config.yaml
num_hidden_layers: 9
hidden_size: 160
num_attention_heads: 2
num_key_value_heads: 1
head_dim: 64
intermediate_size: 640
vocab_size: 1717
hidden_act: "gelu"
norm: "layernorm"
norm_place: "pre"
norm_eps: 1e-05
positions: "rope"
rope_theta: 10000.0
rope_fraction: 0.25
qk_norm: false
attn_scale: 0.125
bias: "none"
tie_word_embeddings: true
parallel_block: true
init: "orth"
init_std_qkv: 0.0309
init_std_o: 0.0
init_std_up: 0.0309
init_std_down: 0.0
optimizer: "soap_variant"
learning_rate: 0.00429
beta1: 0.95
beta2: 0.95
weight_decay: 0.12
lr_head: 0.00696
max_grad_norm: 0.5
warmup_steps: 200
schedule: "wsd"
decay_fraction: 0.704
decay_shape: "sqrt"
final_lr_fraction: 0.0
batch_tokens: 32768
max_seq_len: 512
doc_mask: true
z_loss: 0.0001
train_tokens: 134000000
max_steps: 4090
dataset: "wikipedia_en"
Each number is 500 + 25 x the weight over its row's rms, rounded and kept within 0 to 999. Layers, rows and columns count from 0. Numbers have three digits each. The size before them is the row's rms in percent of the matrix's.

# layer 2 MLP up, 640x160, rms 0.138, rows 210-253, columns 0-159
093:495490470482463493470513519550500464529516523501473526489473495561534470521502516496515567489441453498487502522529489511470508473447483497552501520484511533510476492461451506448509479521477530487495478532506499487489514511472528539525503513472521510441524512493530467525497490480500503498461519464497534521479500517522488547475529476481508517518546501482500462499460513463486520518490488485553502504494471508507506473499489498518557491496513523512526556475495498488478491508534501
101:476486489516495507487528496531540478538531481470517506549519479467476448490453476504529499482524521517463474527510533527484505489502508504490470523508491483534472513477471499530516484472451474490521485551505525496509483508461537495500555499516491461471538477493483465518506511481487505481536490525529492489491491521517546461457474485534515533491494526504439528519489495523466523489532492462527537455540520487514547499482497467487522524483451494499517461507479521502499505550468510
102:508468523470447550527506477475484532537538497545481503509456523470525489501506496487511510532495496484481484511515459508500506486506477549518484498513511531446514540485492518486527506522505505459489505515535503501499498516503436510517545476453474505495496488463438537524490531500497484468529516508522504525526483500483510446507476495494487499486510514466471450508488502497511510509507518510494462439465487469469490572477520531483479471510501498520490439485469512504542522523471502
088:518475499506479544489521532520451498506518473489478506513490461546529475459464495507477555465501483473479532499499490506462514505481522498490496512555501517560482518493489477456526513469471515523497466492496475481499501483491531453506525561511521476472523509536487469545492486550477474519507483482487536511498492486499496505490520518514501564510496518488490557465486486498502545539547468479525461497483516519513490540497485543467505479524462474513534502516456502512514526515490491
095:464482516498483507468484548525478495495513501443483505492510455487485460478466547488525502509498494559500473523479463503530502475494502555507518495471509496471523549505488504518449521532517501517447506510506487516471506513481520512527506549547505541461533505506514466512494514511529546509531508508503468504497487513564474485510479504486509488489471501487449519500489515466517495549521478499524459474523487486550527506523484462500505502479508495524516467532466507522459553521462485
115:530457515505448493482544544515499512490535528511508494493480475493477486522547461489514500540470498466516508529492473507496461486480460488506467535525478530528478513449485521496497488500498460481521518510495454484455470514519515540517499532510468510477514515504518482526519539495470486473512481508542427471519519492463451533491509470483528482516509496468470507517489479512506459545504480521517498472468480507472508513463527504484492498473468469493509519480514508445520535495542550
106:491467479511467476502506568498509515515529508514489539546513516520482502491470559501500479533499511478465470470529511536508489491515516529492512496523493517457508514476529509511498517470498482484452495527531478486514478487580509480545460506545529507477460508529490466538456482509492523499511503470509473473461482466491494512500511500499458489524494522506468479542435510500502499507507444529473505523518491455517516512456507464511517481534508479528444514497484500516536517507477485
091:493537497454519490525556495490494501458456497549452492509533498474472493517461499496457530531484497514528485494444514487496472448525505478542521510502491508555514510556463516488498475532526494483488518504518505455499511515479469530444509464515489499458509504511474539453501453481498497506501497501502452495496490472506513516516485469511523530491482466488510515531500497523495485556502464491553522483444532492474512491475515523500532444515473534503513512502522496476488507504513496
106:502491543541493527494495499443448526488516481510495537471517489528519509472497481500533502491507492478476512507470475536520518534521540452488519501537544523522519519471512495487447503487516493485471480503568500501500464510498459499481454574533506508480497528504505510502485504504492484534500484491482496457484484539468504479482487513495466499531556482487507503503531518485509456531514515494492488469475514517474495464504464544514550473511554475450452486521492525488513471497500529
083:514497554529544478513522508484529487487522523507530460518483462470501496490528499496510496496498513499482509501505469502490511509508500553495489478476491498529520490509526515500506471522456529455529482520485465514486534484495532524500546476507515536532500468540481450479540518442484483497525497505466476518505502517491481475550457507533499453450466551508493512480505527505473454515526528482468471547540505476489487483481520516460510525511471485509530561502507520534533517458485481
093:472482509530505563495504541534448495461494505528471504527502539492510489498502453480484524568454468470503534499477527505487499525502473477491500499527497500500521466493517464520451530522520476512474482465491510525506492515522518487479474488498526494492513561508468479509501532526506521508462508504527507537491501527515526488469444513486500485508504516472461545511438492487550485515504508451525463522512501511511480512525474538489506464489522475512460520536499501533448522482490534
115:501524477499476497435526474485501475530495507479478513492513487495482546473488489515538509453497473462511531488531533538565512494511518496500483484479479564507516556470477478484474501494506479492524494498518487489448520483514475511480476500481489487500495476458441445463486502531481449569492522491497505487483488542479510470502497546527503517483488482514498523484539510491513493483466517524543513521529485477517459499520464477479507485496502524475448490519480468486535476497533514
116:466496493511510508505525455452481489494476501473514486509510540495485486489480506471499522475522507511473487473502517496499467475486496557514525523545487460519498500500495512524477489535487527570532475499457476496434464489561498522529517492524486494472519508478489528485544515503492510536545504527516498475513501480468500479516496499501476453509455516490525482476489531483520534477462539549531488485461521510516445509501498497460546495494451547481523490498525497475555493514494514
103:487462512479516555493516464481466498419496534490479514470540549471498548475530509540519525496511472517451494470484478514497501482515490502482512495481454484486495571509537478490535530521529510518483490492507494562519529504508498522485505477479494512504486488482511474466530503505504499496493509507488511532496489452467478522529479461493495514499502501554538480504468544468516482547473502524506510526487471558477489506501516525499505500465521495468514480525479466516527502485438499
095:540494461487472500488466487473523459510476477492517505518504437534479563447523513472463497470480490502479523546507502531497495488457467529510481519492479512493475516473466510460502546507494489487512529499498465509489525516488481479529498495447514494527469522476481513460526518516472525534469474521485457524515529524524512532530508489513541528517519477513515477496516500490484472496535530477517496498503502499474497498540439472533479506564456502476480537494517537515531472490505523
099:479461473496521518505515509506455501501508472533470548523495431492459532505548531491475526489516496494473503466490506518523502514497491521512529511475530500492564527499522476488475504493473481498479567496491471576528483525513470524515467516484481478448501524475473515470440523481495478461511544501488483531492538514515490497488485502469535488532498519494511495507503484480480482509527451451502519486526506506529508487508494561468505472502498501486515496502495516519457550508522473
101:479508533553493495500519474462508507446547520463542494536456484491494505469498465472507495541503454502485537483494500538512515548526527506498493494471522466501406518505506489498508478523533486523518503493525511535461476467490522539472482497505510563491500544468449522498515543499500457491500567517485473514510467496493490538515487521498476502517485546507485463496478514515505523526509458492497490510489475511529531478486526524503487498514520515518451506481489500492499515510478498
099:430502482483477519505469493521570508500513507558508484535474495469500496471504498507551490486501495513494484533489522526516517476497524494504507454508496504512519462526502549532472510553466491477509504506509458465525476518510501529499489521498491495500546537514475534477494531481472517474481497511512501456476506495495509498519514487466512493442487509465476507508514518503499523501484484510525466473443508488474513547507481457503502480570503535469474501544475456557513510550492511
104:537499445481458478490459547491482482462522484484493511482526518504458460520484537502474494473485514485521515503505524486494501457468493517476508451526476509489538499466482524485521541480502482486479486499551526491544492567503496477495475554493487495524531502515534460530504504504462487567518532489548483521487517513485498517495498511489500523529478566506490454505508529525529508486503474498499473488476493499499499532470493484501516518446538496491504535489480450489464526535482508
092:539483509527496519496528509492465530524510563509496510502434480460503460460525515465493502509459439519470470535467495509499501480538468490510475492509440492511492499512501467517516509508501504535485529514525469505480528479482514516528502507467511504492506504501473500484475476526494451503518511536491523539480516514454477509441546488510450564515486482484481507496490495493487489500467495473503478483448502507488502476466483491474516508546525473514463515579490499517504524504479496
086:522524482508450503488502477530476507507485528477495471469483474517501505520493497509532531485500522479501492498524486522522532503508555525494516493517489501499486525538518520464476534476525499506467500483470523511442484490534493511501486511473509561517527504478522507495490492527503458472501499496548552475465465443481513513499488513494524497503464507470508462541506547492501506507478475500491488469475508484490515489503491537535458442493552489489526520556452479493505573528512562
098:493495485535502489504513495517497474487517546524474479483495487518493526528486509473490531554471543474469547507478459476510513512505514483507515499432483481542540495488515503574514471529475473503482497536523476481504512483502539496471478487505488515463501498492502511497526503513499495415520453505503508486462521503494500486471509512486479470509480504507516460516472506478497525585506514512474545511518494498529512461439521509527525469515482522526510494492499491499550510511444533
090:499462507468503491519542506507451513484517497487505504495491504501495495522510454491467493551468497548482477491518480571522482486450471469523522523527473443544525475517499566543489521471500486494510475489494475498518499463519477502475503535544495484463522528482521489467466522468467468490495478519474495491505498496500495475504564502491506491479489495495484534497511505508519477546493488479493544496475523574524515495495537493480519462519508531534535499518532489507524496447520508
102:468512478487484538438518516493473524513515482502484527508480496532484488478515540496469504493457489562522470492476497475441495488516523548446507514523500464526515462458504498504519535541521496509528465514511523508515554522480506469480502554518543491475496488483466497471496507487526511499462513519552502517513490542485490492477484520484508538520494538491527517489492520536500514531489528507517523497468495479493552517463494490496484537535521529513498521515476455516466457492528545
091:473484488491487532508473484514447531567495535506461544484517539538475507474511502512531526480505516450502495498496491531543507496484509515505455501533464503486535462515496508534505505523499491543498526459478481483492481503527520523504503522492485509497505527475472531498458497514507482533505508512527465499482484500487489535477519465501492510486463507482469474499543508486524473498506510480593457490496496521460523525524522510438544480476508548481466505485500525468479476536522470
099:512520517499490486490502475494533533504515517488492512488464485505475550470479531491564506500508480523505468520502534498455475454531505511488469529483514485525513490511488474518479470466512476455475526519484473466477505500497480493548493482556499459466530485536510497489491512480497509501483478484506485440469512515521503528512513535490441566499557460434502518514475509473480537469497494507501469495489477481497525507522523535513519484529474524515474494498492530521465478563473497
089:523466524544503503533524490496514518479538529509479484485500450495503484477468514511537518510443499486462489530485511489480513548474466481542481501506479493502489543518483538496513513502448483490501493491505474504471512481504519551495478478513478506514526477507421494486506516459503529511525472467530478491477497529487451520455496460506510533526551531492510469520528496452494491492532485543498539464490470518521468484489475504477527518517507558484477537503500505506462511496542468
089:479496482509491498512530465493514494513453501511467522490502528518524482538514493545487537530478457489535541454492472464484523491505498512566516548473507543518514478467503512476493475500473497517506513483505496543533511537509474500501510513476478549470467518484495524483529517490514473524459529490466522510518516489518519547499499497499487478507479533536450502442473531480467497521499486481509552495479486498454501458537534487482520491501488466472472529517494486530462507519524563
095:487501486528508499465495455502494497472505490492512493509481466467478579494516460507497447495481503455438524514455473493481508480530519542465509472481501483476491502531522504494477483511485514497517498524508497493465507505537485509487514504509512506480516455514480490527481499494509548474496521545485525528458501509450483445454554514514480484501483520517481491448518496499555510509487522472523500507497456525461477531503516486446476505476476515512461508479558517530514486501478456
090:504569498501497503510498500502485494468482486552519450515498485506489498503504511523511489525498486507520458498494495508498510516496514552528497523494483464527473478523472516494495524489529495481484512475517499556506514491517495515500466478458490493479494511485515505427480514484507509467528504531537481517557520546515474527497515489486434504464499531481498494554456487502497550460488528457492496512435482479531519511432525502464451485519498509519479501537475504487515521527552506
091:503531495502472490530519523514539476542501483482521507479459516503490535478488523502525515549455495512510490507488502502505466482501492514475525548469486508563489515507479484488530503535491432525487475514466497507468490472471503557496513537510472512498472508526488496498483448545476464502496468491477521482526511460496500527463500508494513472533541462472568518515487473499487454496505508485489548446511503487484485465485524546485507480515475483495536531498511517540539483531474503
090:493478508501553462482518497457549518546486520476519508498489471549503447452494497474504526508474500502498504488496521485495502470489510540484508514486484496478556481487476512510500537558495529489496507502523480516557514456463466530521518535499513514501451480510506482527501524453469508507490497488504492449502502531531500502484465530540556495471478487491533504484456501500437516495532531532451498504535469485549514486536502464542518510510511497526507504485489519486501483498464488
102:461484488480492522473512521529560508509468494465514500496502505494510497513506461489501478487539485473478477511485536494467537531473509470482549471476491534502483484473486514550460515531472534502445510517548504519496536461502477494510502527522511458480505511529517504527489519530495492496507507458518544507455467471523551487488497474490526527514511466485483504509504532465462519480499509473446527481561523482516504523535502494521503479478513506500463536559486486477484554511503466
099:495509483504472539535511501472500518491503539510537499538545503457453523509540551517508494512522499509485531535529483487496505456528485495496533492498459467495496506505509482501502477490503473520529490532516492523470500529493489513471539506486504537538517477504501499482484470524527527500515483496502459440498477471484509486552501498500468519493492533532553470544476501473484536503462508468491520521481509530495495537513470520498449475410511467484515491527479532500478471538480455
109:462484505520489504468521509498511485517485481481503527504506406482546478509501500529507500494536492520500433513477548501492517468520507524529528473508487498474438499490516457513525536508508489560517464523524486504514496481532483489461493512510471505528481511486478460470476503532523477471524527494454476517527473481483505501510481516486459463506527511519504524523484473530527467515529515477549518487496492527517467530492481474492460509500490515476525536513528513500487576488499460
102:508502491499595502543507528523489530481485514465483503491487544533493497493516522512505525513500466494503511523497512529506501476462516477504519512498534503527522486466476480553506539519492522492485497490508488505488513477498496517500453537461489516523454481505483464507499524554503506480478451479458479530507521481531507511480481493435490516495493458517523523524499493439507512495497524520510500517498517454502492489479515533442540488436470510503469479504494427484498475494539479
099:474482497540506465501491494481468494503437500491479519492453528552507522495494477480451483481481513504493513490513510545478524486551492483464509530511500528504505422498482509527517509542510420523533529478524514460526513458509536506466468511519507476479481520485515504486499485534510481464505522532477507492537497522505470525512531479490472489533502558528525503503512543491508534504471475496501529520488512475471531494494520514466506521461499523513460486488514521466558500492471490
104:547507469456484464489530505493544508524541497508485461462517487465483500525496505521525495482477483519515522499514506500477454496463539522507465493550541493498510480460504510468528518519502507530477522500499478481548493483495504516478509463490537505561484495475470482458495457525465535517511462468496524507546544480509466516493488512425525471504504512479501504515506444508544540549477517513534497474486532510482532528510530459503477486481503495491478482491504526526506496496528516
106:581510524474477493507484479480479508507490501507551467476496495565482501497512440474529497509498497508464530495515468472486488474505485462477490476478478488479501467528452524481491474517497512519523530536539498492501493523512523497527513481516477452464503507508520498538528549515474495541516497515489464485496503494518522497479514544555519522461460486547548446507462537481495487459497506516527515530482474482508510487482459491489491501520564489479491494492525481517522493531483508
107:480500526514540481505488492465526543444475472472407487531469488538512535526509518476480521512492520539479505538467514448470555521515469482541495498516503492546494504523495514516472492489464523543498480477506484462518489500490491527496484480518507488481520549484514545515484487487496529509522507461503499506487497539524497505501511551482477506509515484514509465484523490517497509518530528532475492504536509433517451502521504542493510451453513494481492496506514461480480488525498485
103:485480510515550534509516521508514488446482526540520460531479507503495450519519533500456460490510493485538485486460516491480532531510486502509523509483523526482504502462505534475523511523424455547491558467509479503545482506500494510447515512495463554481483511510498470512508462478494495511492501537508459536464508510480496510482525525491503482496492473530534507499488507535471497483498577463457499521500551491539481473470499500484485504471495496508466481492506506503493487507502533
103:494452495538466486483454477502501511530474486504513516538480428497534504466499520502467510454509472504515523470561511535475524473481467492529498436505499499486481496492540502489470519527497527480473473491488496532493501517494496483492508522522524504477480506516507492508484521538515515521467559455513506462489485451524518501504481506494495556540447527491502554519472459490527491513511480493551529489478505509498498530513525444519544500492510491511463490519513553482484508498507504
112:462507503517467485479497491493493518529493533486500521525503456511502522488491506476528510512529492496542477477524486555551491460506488534523471490454527491501518484499472508490491497479475536505470500512491453479508513535475511533553541518552526484495533489514450499506482456521501497485502510501476525450526503472528533482490502564511514512537528509496490486508475503485446471559461500441527499503518477528518475462520520472520496477455485485507520481505519479535529533489487540
112:467478536495465511467471510495469481515483523528509495474504500475494486488499545529510517471473466497474483506511532569557469505487485500488512503523493492525499485461504497473459518472510451529479475497495452475508507550499494488501506522517506525464500520492436549509498537526497485544510528508501501458448443497491507499541509537522508515486464490513502484529526445509491482477501547486499479482426496533501496534500470550497507499506469483487480505544487516475497476502511510
# layer 2 MLP down (transposed), 640x160, rms 0.119, rows 210-253, columns 0-159
094:505527487511480540499492510471479505517489496505500480472481531476482514490487515490470496557512554491523488449487470497507496549475504466461485486515506493488473494505523471514496504505460486515483538493455497497460479492564490471492472488485507508564515514476440495511479504523455478486473550512534460502511510511549548499511499477502471492517457465532483525494507524462498478444490499488469495489518523493531534497517472484517452514503521462452494453472515498527533463490485496
098:482546535501523513456523492495525500488467480501463516508510517497494473483541536535524496485496474483467511500515504484505475517456466483527537504502477548467480506470518473478453492500511514473497479517530559518489500460509469508480481526452498502543534509567483503491456493498497513509532446483490522491499499524499423526492528490477477505507460491492524498530508485493524532527496493497518479529501493515460506551530503503540515520488532457511495521534544493477534530486451487
089:480539507467485470474473534489507494508475564503500491485512494559487476500540526509506466500502476488472506485442551487542504502481485517471505524452510486541482471521501481491449515488474482509489484527441466525488517485506488489480488554501515446511515478469579506507468473498481546522496519496523520481482529523515520474486529480523487510464487481502533516507490514518461512531480496525474498517500482522474493498484494522495524522480507472481467533505539503526459495496566496
092:529516530502558537484540474541493508567460511439511504494507510511532471499528564484481483505467523488511466456483486492491570509464517518457490461473492510487516487490490502509514490462502476518468527512497535518490515509553512499501468479477509521516488481442527490491507484433471510500496505492480513555435510468471475503515495490520494512500484518513493514510496485492486533516505507504471480481534517493476508490490512502500505480530477497502513529537458465437492511511517503
112:526486465523504480483493558568491485480467478476494504514498489495489481541429514458501496473494501539491516521507513523516486502495512550521529450519500489501504528511481507554430536519548536502483512521522503497510496491464503446527480471501527529486497514483460461500517537513489555502537469504503483509521467519512459513519490515519485470491506490487492529489492508429488480517516485496506540514489506478534483506495497479442507536474501513509483464539516512477524530496501491
107:549503457508484485502509531524500464517477495463539523471508460526480440537454489472461490482502483490505518482471492535541455473505507510482491521471500554487460494486472473531500521519504466451488483516476502531502448488504555488458453495504479553515513520506537509492519540517536519502539512522468485480503522491491484531529535485496510472508504520478487489533514491509505522555478487515470504532499497499502542525547561518480493512505481468508508516534490496499493510493511468
102:502492526517567498526529518520532469486490502524534473483528499523527462497516469505491495472494514532485567491486478464538505510491518502533478495514499480499462502519474506501476529507460478443518508503472522504488474513452554515467503506503471464555512535481500477461509489455528471489505519478493461522497464499488506462484485509475511499504532458491530510487530515495518497512487531515519481505452514524474460558515514521486478532480525498553508519518509470507475508491551553
109:510489514519568527493488487505533498499489477513497520518503517477495542537504469498531494510443546495502547503547473466491482492526467489459498488523512521503494521509465479502512505551485502517542520531514475487485513489507490579537494484557448519499519498479497528496460492456431503500488496494497549504521505488510513487534524485529521531520539513540505501523495488480504486468534474498489483465509479474491504514463442461508527470481519509516487469508507514500489473548527499
104:504535518497533472476479473534523483505471460520494478492537513500500514467510521496447472486533529494479453526497507474490504469496494489480471498488456483469471488484523479459506466488495486454500534523434524500510472540514503489492500452471495499529511512513491490529526504513491458497490524495484548541509548517526474528510501525464486508493475532567460504522463502499505502503495528505475455496474483470504448535507507499482488537531497516499536536509530529494530550515462536
095:515483486521516491497479496515473500461548464507535511504467488526540506511528482499480509535523556509511518513474486484516546514548493479455500480506474544481516494538509462517517491536437491504512483499525496473496500481482503556507478478547527505543506534492511521530532508493521512482519512519485471490497527522507511464516537511480487490507507502460516542507502517479476509552526475496495489516487541499522498467450508532565514489463550505458488481517476546466537477492467477
082:490527546500497484484505520458552449498520489505526468487444511511475472482477540517474538450524540541483487533505521533507489501507514473488513497507484515491513510505515526519529465543506484483493492572480493476491494505486529488527511548481502485559519486508503510506523473463532522501479476553497515520500537514462494497513507483492525538500540487509506483506506517488494495471454519536539499521488481468483502463511555491506542492492452476476555504514527520518533493509460469
108:484509521491502537566453513500494529507490531503497448529504488530537485507508459486470474511474511486487468525515492460445489489467485461537527510530501446532503465484526515526528503495462501497495486477517489492560518523511481483464537481500465482480503477480531545495511477487484514447516516539479481511488487442507485493516489493461546489485522523497495486511498515539501484486538482480478482488483474534526536502457475518522514549479521495507503497453518519480481496509444474
104:506507460489445503501487528525509475465533512507487457469529469526498480510469502540518505497453483521481511455470471503483548500537458506508498522548487439496463480511481490478533494489501478466520493516474508498503518509527504503479477490506505488509515491479498534489480479510513499502481558503522508504504472527461524529479502490485500488503489530466480466535462515531531499490518468526446544465483453454502479465493515498497435512494490482555452490511517514544483525532473511
098:491513502515532490516514509493537471513540527497508494508483507470535534508478500448474470536541488483507489470487493545476554468448507537466495477508495511488452470521508492484486525495539468475497458514493504542482508511470484540511482509499494496522480494527471454484423522500517499534497515545536450468512534497472511480472488526511541540510468514523503483478484502534515535499500483514496493489557473493497502483495502478489543539471490493504504469530508483481507471552494453
094:542543524527506514514518528490510479489475486510506474509539530522528519531469498479466458469491517506507478509490483515528532496503545455504520472517500476488541559472533477468512520483462503473474464498479540488472494510473493480528540503473450547517508553499535530504480510487494465490497487511485477469526524543523493494463533522493502481509489457542485500523457523523543502479489523483524515522505532498511518503482520500480499550481499516528491477557495521557461518489526505
112:517502509471488483514501491509462503528506508484482508503485488502444516492507554506446522532560524489496458528480493499478518472458485509474454509529535478528516501532526531515481520485508488518501532497537489544525432492537491490507476551475486477461485491470468516464463493472514460465513490528489509519472511502499460461484538528500494456490478504482543527527492511496456533499519489473494508472470507494538455492513550528496503486531530495489498492495473541493524525491508539
101:503485506594457491516502519490513443484453533507481492472486505505512512557492410517504495523482471486527508525516495487474475515483507524497503513507484509530513514510508484457496533476483501503509497514538480475475530488529501517519468514520481479523495505537503493491521492535486521507527495517496449509509453502528515493527452515509538464495485559516478473497461464542502454525508433507500519515473508507500513504493507508533491468516494501533490509481541482510535538535512521
112:519496510505515428447504532539492462556497498470504528518533485498489498495514469496532527507474497474525481474485546519564480509499504513470511468529502481506524511512524516502507508505556511470489504532511518468482497493509498479489540488455502484493491493512493512491506483487496468477499489518477527561490502469516448521523521503525505487516467513477483496505528463534473512481543499498454582536485541512512475477498517506498488490493475522462422495505520495502530508539533508
098:493506463501489461509539516487529481480452510500497538519490508493494487489529497474519493488541474533507482492525528493504457521478511451469567483488529507517475492459494495533511506479471514466452492496478483475488532506513461472500523501490491478491457454488502528485529473455567509500494525491493481541509503489498529498482519458484528490542501467497493466489533537503549505460506454534513507558528508500524472479520472480472515464506477469526540455520487482479482504494534513
088:550532512471478487458536563483507511509527486505485458471508465508519474490485494467470527463517526487485471512488505510505493503452467514517492518515481497490527521529510475492499451481504507470474487500467526486539459500506495446493496497500498483501494519511516437502518501459513482476501502458488508468457477466532537517515461541499483488468500489499552491509520462476509483529453512520490484506501474497515512537475557507518456511529513503526490550457494477479519468479480555
079:509464458453514510529506494466516507508490510493491488517541490506458457523489515487461479486482466505481479507510504489461495504475476486485509488463494518503503467485497464519519499484496466457503485511475488468502511470509484463493531511520460482474477483520477493537476480422473473479472473466459438516472484510492470509525476489489470532459526482469505497432523435515505508488504543469506504478490515515464513513497523487451468497496467488486488467457519484493489444484488466
098:488503496493525479507487458473455489533498487479488564537513532473499462475507516469485498509519487552496486456540555536522521492505493489477522506497535522477497515481524554523489491531493440513494505490461521550497489494486487497509495535482508514498508490496495471490484490476528501552512479491475480496533479477459493497470494503527462480475514479518488537536535509510549514467464530505548457452507473493498517551557472512508479526500534468484521467479488518515476491493470508
094:460541472512472477499503465527523567521454482515482512469495498503516473476492514504502489495493544462458490536491488510510493497439506524510516463477440500505511528566492503516472486499459507522497520506462481522491510522504532503500521482470498521444506540454508472517537470513484530509484475478481537463486490463473508525498522500512477476525494472501474521479493513519535541464459485531515516505522522537489559487459520509503477496506476464486526502466504519530513499474468516
097:548526543499496493536494515511495488451461503454533504509531507505493538477499461552514498491499552464483529457528516509540498528522507471529494510509517546525483494491485518533468510524556530513510526502472529502514495489498508555499501488569456481505524511516522480499490469488553465501487481491501504546496498510456474509512500535516477487531508506515526491508551478471529519514477496530483513496506482504521530440477497550522496487489463451504496492499454519493514515499507464
082:529516501542473506509532526488510487499504521546542527492510507439516557462527518504441491489486465536515517539501491526485526456532494485473550512516499475514537515491493491512460522485539518487492494523441531506502536510542521501516500518485488479519511483556535500511459518501547526519520472478512556502516464470528527518485464529500551499473508502530474469513489524499490489522491483492515508544490477459517489479516501527526479498478470481464518516474513501527492532509529514
107:487490505523533483510513478539498550484462551421527495540490505493521528513506475544490489495477487454486530495498498465484496523473533470525467526457526488527472503465522531507500496516468471546473455535531503551543475464515505495501503504482481515507504477522493508489494514514499523489501577540524488566522483485516525532534462478483532501478500463508470503505515507501479498532514485548476506521480537518518506495463489505491505508465517492539506500498487506489489498537532483
106:488521533504484549497546498527512541493516483496524510526528502522484545484492514489521524480488537527518513515545455516482495550490523500464516510484481480447504495524474480516498472437511474518503514511528479517534487500490507486531510516494496501584483530471533514488448512503511493480505541497497542525516536532518496478531525503557451496506471457472528504487478492533514490529495510474528495519515541480494468520467514516466521501488464515552510476461476502458503520498500521
113:463494508492505497529533469464480463514503504507516503491450492556524503540481512549483503525473524470484532426485520458456485473528521531543510517476478507561535486507453528534487509511499511483529491492469501526531496537525505539506503534509488492466499511480482515479501511473513508465477486502528515537477525481540448515497529479497454484503492472496480481453491499508424521472490456497492515520490524507481507479518490487481503514475476503482547517512510494515460511532519504
091:478468468533482502502488516520460513521535483483477522485560471502469473480506529506499537486447465550482489456469561511477497497490539449473497485504452521519512495451530460506518550491491530498498525516510471495506532494490510473521513468533488486482495503558505546471532457510514473518525521494514532496541506460517476502460502474495525528559459542508504470521489532503492509489483487522471519495517504498493500524490538508524531482519507482526489499523514484509503535491532501
102:485486529496527506458521468514503477506549499494481515479546520493506487499502485467516455441479517533469488549503529472497498495500478474489484482486535527439499543507510515550467453511495519537499471485488477504514501492514494509524540529513472518565478497501485509520512450477540474562479486476466531472464443517503513486545464492511473534475497495517471510464519501487482506535518551503520511526537506521509539502488478481501528464498523507517461508511497470506512499505498487
093:457493473477526491496504544501468491446560487507504475494493500512500527527507472512517508469486549454505482465516428515500405493490492505482537511500521510477508511460500465463461481514510525487481493497557506495506491544462549499493504470513540479525472493497501473502546526503525498492492501533540522509488524493510512494494509495486473552501485474494493538526500450534492517486514489476509460491532506495504476492479469482488489487515438479526450512513504482478501491493492473
102:505465528465560479507442502477535519518532455514498495513471561494473528502491519527511508473485486513513471467490473479493471492518477432446491495505475542510534490492498493496520485526479504515493440510528508486471481529481512494513487535521472473488522459542475494508523530485503479539506493508534531467479499527487517536496543453483487496487491507561506517512511440523494485447500529497515495515513497485501531479523505495506512456508470503485500475449504464515458493491486492
107:545476489483525471502492466509510472500503507517494539550504492528488515484480537516446431486441472534491463513497478519461489493511505524557480500530504528485520483537530483480502473484561535492538485467460513505479460503498516494539527462510481520525517497534502516486523509475524484492489463511513469528498535516482449447501491555525497519501493523533493463494498529499501490522503525507540498458486521491513489474511535493515494541505518500485507500481499528453530455482501515
098:440514471478483491522499488504479488500470511518483506478499547516450515542421514476488478509507440480515524500463500512510534470512514503490484477546483496486475494519482504494465477485534509523484477485498571508500497487531474434467504514496505485508477513491517477493503537533496511453526492540545468479498485520502473510517495507495484520531475488465492484510490492519471512461498439561557480507528508452504501513551531499505519490513508485504516546507477497480509495484470497
095:530495496489462536471481526515482496493480499503499490472517511508463465497496505504498508531484496491500519511489484542533526522513506475496448508439515557544514475475506510470462516506534454451505513489449494502540511509485503469496494482516508485493512491554488551476467489504513465536481477473487493498518532542466531515521515513510524547527509470487476460466481529553486531487470438497462522486509470506484533483507539526476488494516523524520454499481533480477502492469497540
099:480472494464445516466470494511479507539475498527512498506479491532483507504521505497480487540555554506531464501463473538507520525487485490544476505500478512546520512494462535464497475515478524492493520483573520506479496532492498468509571433479503518481493482477510496498515479468470525477508502501527542501519475515519488479523515538549496504518484510486504500512485469509486501461488479455483458523535491524528526488517517499553475508495567510482478510508522480500489512524473506
102:509496510497491525472520543510502473482516433507484511514537508500483505510487499484465512482460521471514527504491491521488495506486508512540482468504516493495491467505502458547462490457434528510537464495470526511453472492465478508568528480505517460508507485467534491433506512474510518500508484524495498472527517456515473481492470482513470466448483416520499469474483485540501502528507502526479478486498488493500519493544487515516492483517522470509536488518508481545511463517489520
110:549518472469500444517511537499464491507521523548488500476460502499485496512540508520485473491492530494537527524508515494491516489498569510485480511510533455483526470454476514531500527513484525534515491490506508493513503522490448535500480445521493504536505540438454450484504490490521502535506511469476527510548495496513503493514449442477505538539520496499503476543513473480535550539518500498526509466491491503514481479487521472483499533501526510508504523504497501474477529472503530
099:486471476470480495518463471531490531477508521529487553478475541455518479513479536490498480530521520457508492464483514522468478470516478513495525502507491497505490509510506484537492509502511475466473506475483525508507531487523471507482441488492541513483536497449517526483499468534509499504483509492479506533542461526518523475553452510505464483511515557495484582504500502530490516506517488542498509501534514480491449493490493504521500550540468514492517486493465513493462513469509442
108:537501464544450543511506485501496486499506485458521502504518477520469507474474510461470468496526459484523476509553505493465491475524488501507480517494516543493520487496471471480457499502493489424493525520447507510498519496537493490515527514492510486522481473483488523533499551499502497449474559510480488472512478492457491489457501461516483516483488527530468494527516549540493550498509498493461489513463486522479487533530527509530513536511520486547480485481502506445496494474529517
102:485487478509510494509489528499488480543506515509461524525488481480547493467528491500538543493505486454539488511529518504489485494514502507460573546479517494490519528524503477480500473525462505480504473515485498527525476492523440488533508512483525445448473501483491486450459487486503486475487510519519531490438469499547514527504508458497475567470449506502448474518524483456491504475519496485494497523511466515481474487513487508507521440510473521474511511506497518513503489521528497
091:477507520530490517493531474512464494517495505477507542477506488470524497516533461489515471525497443523467503487452513513530432483517526464449484546475494497513521494519520483468524494506462484515451503492495462493519490455511510506509490451471499508484544513489532483491503490482508502489540457520503499542477528509470522516476546499525516467496505524511497440521486498515500474533483480467436502505459529429504518499461483495488460466535494526499501516501501506476476523514487520
107:534521523481548488521526525492484481479537484471536451479481472499493497459505500479506507535481464477506497515493521516502474521507452486501509488514490457444505476480498516477470514497474443516495506523524512486475468500498485512504486486456495485525468555502551514528491514476506453470487469462505534489455477509493480511536465426533488506497473527537496515475492466479531516488526536478479468501502503462483512527517496480505516522508462446463480488503484503509518487550548502
108:497519510479503473527528475478509499503483520494480558501466548551496519478501484487504500483524534472503484470438478449531511513474473507515478530500469554505514481543498489491468513506497506511525503499501495493521488447512520475531503461443469506552475525540543494524508547511486497479499483496503519528550543500479468515536522515536464491495517484514476500454485530530447479501442532524498514520536517466509510486514513505489469458496525486490497478482515476528507502485469507